{
  "num_hidden_layers": 10,
  "hidden_size": 64,
  "num_attention_heads": 4,
  "num_key_value_heads": 4,
  "head_dim": 32,
  "intermediate_size": 256,
  "vocab_size": 4096,
  "hidden_act": "gelu",
  "norm": "layernorm",
  "norm_place": "pre",
  "norm_eps": 1e-05,
  "positions": "learned",
  "qk_norm": false,
  "attn_scale": 0.177,
  "bias": "none",
  "tie_word_embeddings": true,
  "parallel_block": false,
  "init": "normal",
  "init_std_qkv": 0.0151,
  "init_std_o": 0.00339,
  "init_std_up": 0.0151,
  "init_std_down": 0.00339,
  "optimizer": "soap_variant",
  "learning_rate": 0.0117,
  "beta1": 0.95,
  "beta2": 0.98,
  "weight_decay": 0.076,
  "lr_head": 0.00895,
  "warmup_steps": 200,
  "schedule": "wsd",
  "decay_fraction": 1.0,
  "decay_shape": "linear",
  "final_lr_fraction": 0.02,
  "batch_tokens": 32768,
  "max_seq_len": 512,
  "doc_mask": false,
  "train_tokens": 96270000,
  "max_steps": 2938,
  "dataset": "wikipedia_en"
}
Each number is 500 + 25 x the weight over the matrix's rms, rounded and kept within 0 to 999. Layers, rows and columns count from 0. Numbers have three digits each.

# layer 4 attention query, 128x64, rms 0.274, rows 0-31, columns 0-63
498547476536482459543524494528507499538537516531461467510507505545514511554450547460531501530520455492535457517487517498502493536460494550517500505516487449491503535507532486502506490512482497
516520504491504512541483509529546510483493498542505400494459470529463515508576492498472489536533448503500528482495469458528540488460486505463484541485509490470487502525485503487488451486453518
498488509504484515513463550509507476446514497476478525506457492515501492530538533463513519473520548502496482501464448493438530488510484544457503534469488488520523550509476524465533542502528509
554550518535525463545414522509561563450463475535536455434469522509511426526506522546557477553529452480462549520436569460502498515450469524517542505543441468549543541515527463487451431496488521
464491510433495534472527483431508508460531528492457542548488517508457478444518498502487504455519526518543475482535510534500470504536517510479513509487540548490513532439487497511513534517542493
563511465498529522528508574515496490471491438454472467452487488450515513496490515510522499509545541496518473524488508484491480547470517518498472457487472541506519495488534505444479488530504511
490508508548509456579523473492543457510466564527499503507497487552516511496526475502495473504473601509534484522508512428469467504494488516474513505475461489452517498422455482458554467532516517
492542520518505482526471501468510483457469474507522536475490514538425495497504533545522460517470525523501498464503475470519510500498456479562527509495516468483468475525497514490490549517545507
479465529507508528460510476430455462549502524418438534553540481482572464452506461530482462481463529572497495495502443516520555502556464515527562516475505541483513453582425486487452514493494460
559423472498463503457498533510465463467559471481495511515513528487507516526472472486428471471473518523466470516529502547510450473547500449401500532482571536517484505500490485527502575513554520
534481523518502513515539473519507516511513516525462462492528475506478501530502536494502496501493495502442476474466510533548486491470548528483488499494453491540468442488478476519516509500443520
520499514510474540468550563505505459523500470482472471513532484479514445452477516553513538538463478507464453507468465517475476467478536461532481512546512525502540482467475492535499543537511495
506476501467495518503501474522483465502515494550538470494477506499495502490494528488530439501533522491513500537523546516470447465525558480528475472489472465475462535503515528455489496463492472
504452539507534493454471474504459495522503481477510473512502555512496503448540517536508526560560467467552468536526489502538536504520516477494466490503535524500521496469498483502463488455517475
524456534517502506420490534489471448461488482488518499463538517517541505492494506484478464525527500540482458485498476528539476516482470502471528539461517537502502539484533515465491512528468492
520451457462513496486521467543530488479501530498550532513537501529518451525496419459493550505478578476445483538515512526523482508493504420516499480480544510492471503519428484478521521473553522
506550556518520532505503482461486522544471454475541471443506523486500461546502495503488515454468488493578483511503511461516480486529546491522515507477485527485520489464519477484504496512489458
457536521516475508495487479518522484490521472565510542471510506587462510469510508506496471529520474523548501491491507479498520514471520479485437519479482513526529504489485536516477456491520461
485500517516461486490519542460493526479511485506548522507451524539479475538528492496476479490531562512513504447505546512506467477509506475492474541552514490481481545468502514474463452533549439
449501560552447539537462506528490495489536504513486483486483526512510509535469487486516494500447536511527527514519563467517517499526476481520458420503472467456551474532532465474540464509519470
479522474556493538489504494513498466549441480477490556475543530464491544470511474523530489513543497443466435503465562518487501521501528517506523474505534477497524515511479452424478512466524526
443458553461517503530460495478474499466511474500476481565504434516520494510467456535526500517496482512479518508495517489523493542533513535484472457538505486497424494570508506443513537481527573
504503493516530487484507464499492527496505416541550484474469485496522509509517516450537443460477470494556501459508511522495491489533514481532514486510521492503491512542493446503543489492512530
512440523513466483506492480506509504483530464443504481493548538516506503501533485471522503425501516504525525472555525491519472426485565491451485491482537520505485531475525491494461520503548503
542468530402490487564493491498531555503435539521517505471510469519494508511502440493480529460498491543457525521467499510531518493547527485521568485471524484517474431534450467498489511531558496
521544495502495510552532480514516496505422529529523471515507432522544496532512497488531492503459470487499526504567509472503527519454503465533491521502435497583490486525459461568493493505509493
491496447477503459456458516402493549562551515509518473521544499469494520509517457507509479467579481484482492462507469494551522533541508541522506426519490503518520505509484523503503503476491508
538520484453526526541521459535531490484489501522524515510537504519524510435524453434481442491520461455496503456505492452508563500510507476556420526532506548500478492513491533456442519432537505
492519478524488477516524551523496498498518470541532495499493511451506475486515495461501496491509476505471446534482516563504447483504571522517497475504433490505476449509579449556527503499519520
481494499530487469521522462523510528568524512547501457522424516557530475540432515513505515511461499512535460481525520474494534463454492526512449465508461454497512504490523532576496456525472531
451468505491504486507479457432473514494494504481480482512523514453487559492515512510480540480466513523530501482481478481560484508540475581522538503496528540510488499550465525581502510522459478
514540524537498503578477437540521510515514520542554459479458516459467507461467460440543517480486510523477504509521508475489489452471514491532520492512434493464493479504533482505493455442542509
# layer 4 attention key, 128x64, rms 0.246, rows 0-31, columns 0-63
474498436501513519481515418532497482500527498521454508536455473486490500495517473520509556551459499475454496494514481475504479460496467519509482455541507498530553473472523485509531474489453550
507518463495522458542474453506539510503487516517484490483510537543495518512536515493551488514511496439512517497483442458507503490503459491508470513487472500529491525509541504585474463467514519
532487473519489492479520507524501507442474477471511531501498503522535504543480480559521437546488506526504531497516508548520475523492499496496558478514609514483515510552528513485432468513500481
475601517484521462482482544519569529488463424479529474482475502483465490535552522513496514523521480486503517499497490501448500584491513561485434497476534419527490481529511522453527430507596515
517476500512547497499482531470471464514510497525536517501544546485517514509479493528487460412486528544545493473510496483503469472469537496469504499526557482494478489484521538449502525514477455
486520492475483514480470493566475481540459452513523504490503494442537454488483480496496474524503497459501507524516487573498507517542492525483545501507503464478558544525507507486471531462479511
459547474555463490514494413560486489488467592497522505492501518492488524517486496449535524493439544557528506538527463518436451535485480458574504492496534535498485492512457516459466489467486460
470564577466499500536467523493543566470478558522461523509484494496489499511487526526480457528513521497471522489467516500445474503468504509483516547515525496493458490469508492447497436496523437
524551551524459489452515468405461536559482557469540471555507499491472510481460527519515469468443536438469503497499541493476534521469520451523539476482509503469525493464479467508473561486473511
526457478501510484468528541539520490480526496506509591499510456450501481490537477479536468475519569518492465443520550528530497450471569426528526521511507483479456520467528481566504520473478484
475501483512542487507559512507516473489516520532530477491522455503489552475515469486527531486466439525464482504469526534478489488533456485480529494492515469532463539504513490560555474502485519
457483508491533528497565558469448489523489492528482548469534455457538426505469482515444517503451477463483480481499524560496542558508503490478501468463543496554491492471528552532466539479552478
460505446519462509510493446546477523520515488482517509468485523534511500490466487459437516478536501503515518463505526496507460503498518498495484505546481515472479488434548399496535507489514482
484524513519490547457515538463510484558504453502461467471559553527510511470541442479507506467547517453544532474517523465486518550506507471469473582458524516534520515541487496490504486486468545
499492493557500455475529547473493475502486449470492539520472490440473478527529522508496470504549524465508478521495506514423523488490489517494527564534557521530511531473484479522518484494490487
529474540487472430558526500582509475511506572503493510486495465477519499492532444512475509447478530550502506564522512454542492522513563462488485541509484550522494514483486425477467532460558537
457456506481490490471500514481442522532445489496518463505473551476499499456486536504530526470518541475505585505526513552481449511502528474509480492459534481501504487474450515512514452507542477
469469518542551567496504471515507492472489504501487466529467546525458519487542504544512491526509481480537506482500525483478513559452491478461463593493487492473508508515556482538508521505487431
470484504533503505499410485513525496455520479507528540479486515522532493496467514512492437506489500528538502486566505474465504481525556474536497502484565501515476548464495497491553498526563475
461489533501508491516466495483491504541494528484535542536465514524499506503505483515545551534482527492552590512477551556521481484507529568551483536446526524450509491508476499478476515528539515
514507506503504506494531480517522511512505501480489535530543506517486472448457496562482531478512503479476461510498588539454497591528529489482500490482437524553508515501490498414495466500467514
535567473470502461477434545468547541550575557489495560470453514490476514535484479548487537466538471476447507449447516485502496522502528482522481480519520460504544494539511428497499531524535514
523504505480459517497446494514449500514555491416522505488464535525500511553508530518505521485530483495457543553509523508516440481477551503457510501487476479498475520502526506559502451527521499
491469450464523542471515477510484493514533513539535520513464494535528474511550472530497440418526491508521491481531581512518476511503504461504507502495545490476470538445414517505503433483531516
549519505475548486499504519526574569504449530475548487467500503455469489577506533528513503440438510526418581496466504490524484521516508493451503509468443530506449515509436468487524540495522534
557520497519494536528538489528514522511484513526503469484489500519527440501543501501536585491467465475487543519448430484494544499475524488499497494480506541439540514476478510561495458510543499
542522538521541484488459492445497518530520494474478519521523571500520515469495486491533530513534434530527476482515552460534445499519529531514525476599454444529492528502508499484471510481453543
554523476485450508557503441517486470496473505600539444542535528538487539486521473557460517531602510518485537490517475460511544517445521460493466529538434505511465584517523450477458503422521505
519462476476502513553531459530529453542583441494499494465530489443476531535501494483480527477490474531481499492449530579548468491481518512501480500515449469522531508482515476517508508508507511
428541464504515532465526508515447483479574530545472492567513459503480478480491502424529509530439442449532538485531553460504497461520498497554481471538509492489513455469532511515503465498564486
509503558478548467495466518432477540531538523467491461531504529505442502517481523451515481479531490528516524501508416513492537503500455495468528492487490450495523464450483518539526486472422535
501505508482438511536527459546485496474529517533534480556536513506532524527562532484476525478474471485520537479505513533558464489506463498557456490470464471529458478456509407461533499537498480
# layer 4 attention value, 128x64, rms 0.262, rows 0-17, columns 0-63
455538470472494426559585497494505501482544459508499481504453551463521489487421470488469506451520522504458534499501481438481547464530471498493514473481538559506493486546546492475441501508519458
497481504525520457548508548540477472506516510490459513550521493461455420518465530564503491498472519460474524466469538485518474517529481517514460540555499510478489493527556484478516503550477479
439559487479456523508555505557488462549507499517457524523571462493494512521496491442518444539444471490505525485520510517465471442495537447442477552501508518484502452513517511518406491467487535
448524543493515507527528487484527451501448535431484542525566451561533496537483514561543489496494479489498529516501492492524550535503511515509571490476526418477519474495480493505522498524522492
564520536519520500470514489505439410468480488511477513480467565361522500499585548483501464483515435550537471600500508474528539501514516491491502534406499472513519436494514489458465454545500499
488502551422552493502508468492534506492493515435531474489514494471471500514459531493507549532523507480544490476509500511461491452546533498477515504568597531462529510414547481492448506508495498
503470534487487453484488528513522546490519504540499514510523486501522495507514538457508459493554449465423530502506481537572563532459470567521434511498491568504536519464501472479489509531451494
514543465528535522505541503511504500489498468506499523528517506500457446483449458468539503537514509519519593561529540458474536486507488467498502493499475488506448479518509456541515531480486442
535550503458456506484509510510562504459517484510523498498470464518472481415532432516494497494513419577503519499505453517482505530469484514588461517465503508514523519475489517518537525495478508
478457448539483507526498459524530493547529507557492504447497510487535491482530472512510501493490489472498561513509540487463544501469495563436464447485414495495490423498467487487445491458472516
544508547485539503525457462529492484467438496513470519463494492457540495469467531503517508516522547510470548489436480484528477502487495454441500561512516480514575436505435542448516476521504555
454547496506468492516517509503472492489496489440493526517547515488500481515537512509523490461520509513444469496523456481503559506455551511532533450522507469476529464550459493469503497528480518
522415505430504501531475513477517498494492478463486447477453479516508464454521540431534484516519515478460462504562511513498501510557500454467508503466512455499502474508507480466531504465527478
496487539509502467546491439489525457510504505438454484458493475509485486504523499483519513518508530527489497545511529492506565521460506536494495500554477468540431540509488535493486522541516475
529430466492521551533472469578488535519525540462505457549455485516502486546552466473543499496515508511503471484529492518477545548490527467472449437531499489536503458479502500486488532460514460
509475466442469499536519523499498499523475523525494501446551553482518532533538476508507530503516522467451544547452566446448464490461498490499511481556520467495536514564495473454562541552512466
469487482533482516501458503539493542548566509406468511536545506498524513505531563537494509511498519517472519508523456504482482487496472474518520542456479522594508533514500483509501538441555474
470501531513482544530495488491568502527507486501477516535478480557492527468543443493503497469497525504472497497515475467527524488482518492491529455513500476468472483474499538461484522536505551
# layer 4 attention output (transposed), 128x64, rms 0.244, rows 0-17, columns 0-63
531469481572500505458562481501519476546513517471493511501486509538569504543532513482513521497503435553465515488448541527476513547512493492481541480484500504508542475542507541553484472502459502
486492436521501505530550520493554495523445505512500516512492489527497489547559494494584520423485529498527480513508533506476452515482540468461498515491527532479522503447464507527509478519479498
521519473456505474468406490423520577538509480457514455452513561473467491516521514521531506474448492512501553549478496494513439538516449507521558472504510467526522497522518484497509499480514530
557442521512503518530467481473486511497549495494554432513496504489506469465485523497499518446516473520533496486524453503529488435450525508498520544515558504503491511489524482580488465466509537
491453525453476397454452573492522484482561552530459519579470483526488504560471445527482523443484470487498524411476496425549486499481502480451467473545479488524453519501483522547507498519564513
476527481488526515569529453487516507487493553476479459501494414484480468479541485515523482484435525506476513479474494507562509477465456537497532521490442478515517461519490471581475459518471545
466520550480437496520520505447455472496478515486502555498486507501515487491501490520460527439483555525531495517474534527465496434524513490532500473481520516469481450500477473417476476536525482
505455464525517485450503493486506469501531487482469502448453496595468480492531532550529478506500447539483465526477509505458465532514531563462498501512537465515486525476485514506459506485477475
482471519526441457489487466492510456495554546448521523470458563528538525478478471487520515556489563517487453489477509511509510499505523531522519479516465462493507543470442435475505494464477518
528452461484497514457496562440514534473510485485514533456500488488506470495492501550463498444546477519509492478529498483453530493525405512539498500505513563479485512509460557459476537494539487
477513420463512508527458479500471520556556515553439465548455520483506524514477484523550557467559502540543499451516545491516479461506502526507478454531458501464486464486548540547519483475509551
477453527529504486481486505504453452465517483500512475535500512477520500525513493458505513434477470510572525538524434504499493512507519525497495486522476502472511486523507507524501499498488493
450500509481522493505533568458463501480469487495466529509523528456434476502431534528455492540489488486534425451458486512480532488506521509497515536520484471529523460461530526534468489500497488
502483507521535510479492524458462461479551508494475509505533474529472498517493510440488472487538495503493492545521503529488508485481464506476477540469488556509494501491513485576512512530555491
449541497489515485492518473465502493444467520518485543514452474482505473550443521474501440511513527524498501505510407504474534509484463541522539507559486507505510499462469563469517504542473465
486526498533467523493548469467534480549555479545525517512531520497516498456598541506499437468510469522561505486485526507514527462498525514476458512543462514466490499484540574528532502540492451
523521483510514430520497482500514520474498499541545487451498536471460526552515519453479529522512488553548514520528461485478443540461488467543484479508488514518542460486534506509468519464553492
530477483507506511466476492469455451487502418491495457480487496453521512484469521479510510509525500499505485521455451510532522477504456516521547512472502506532533503522494503509522516515504545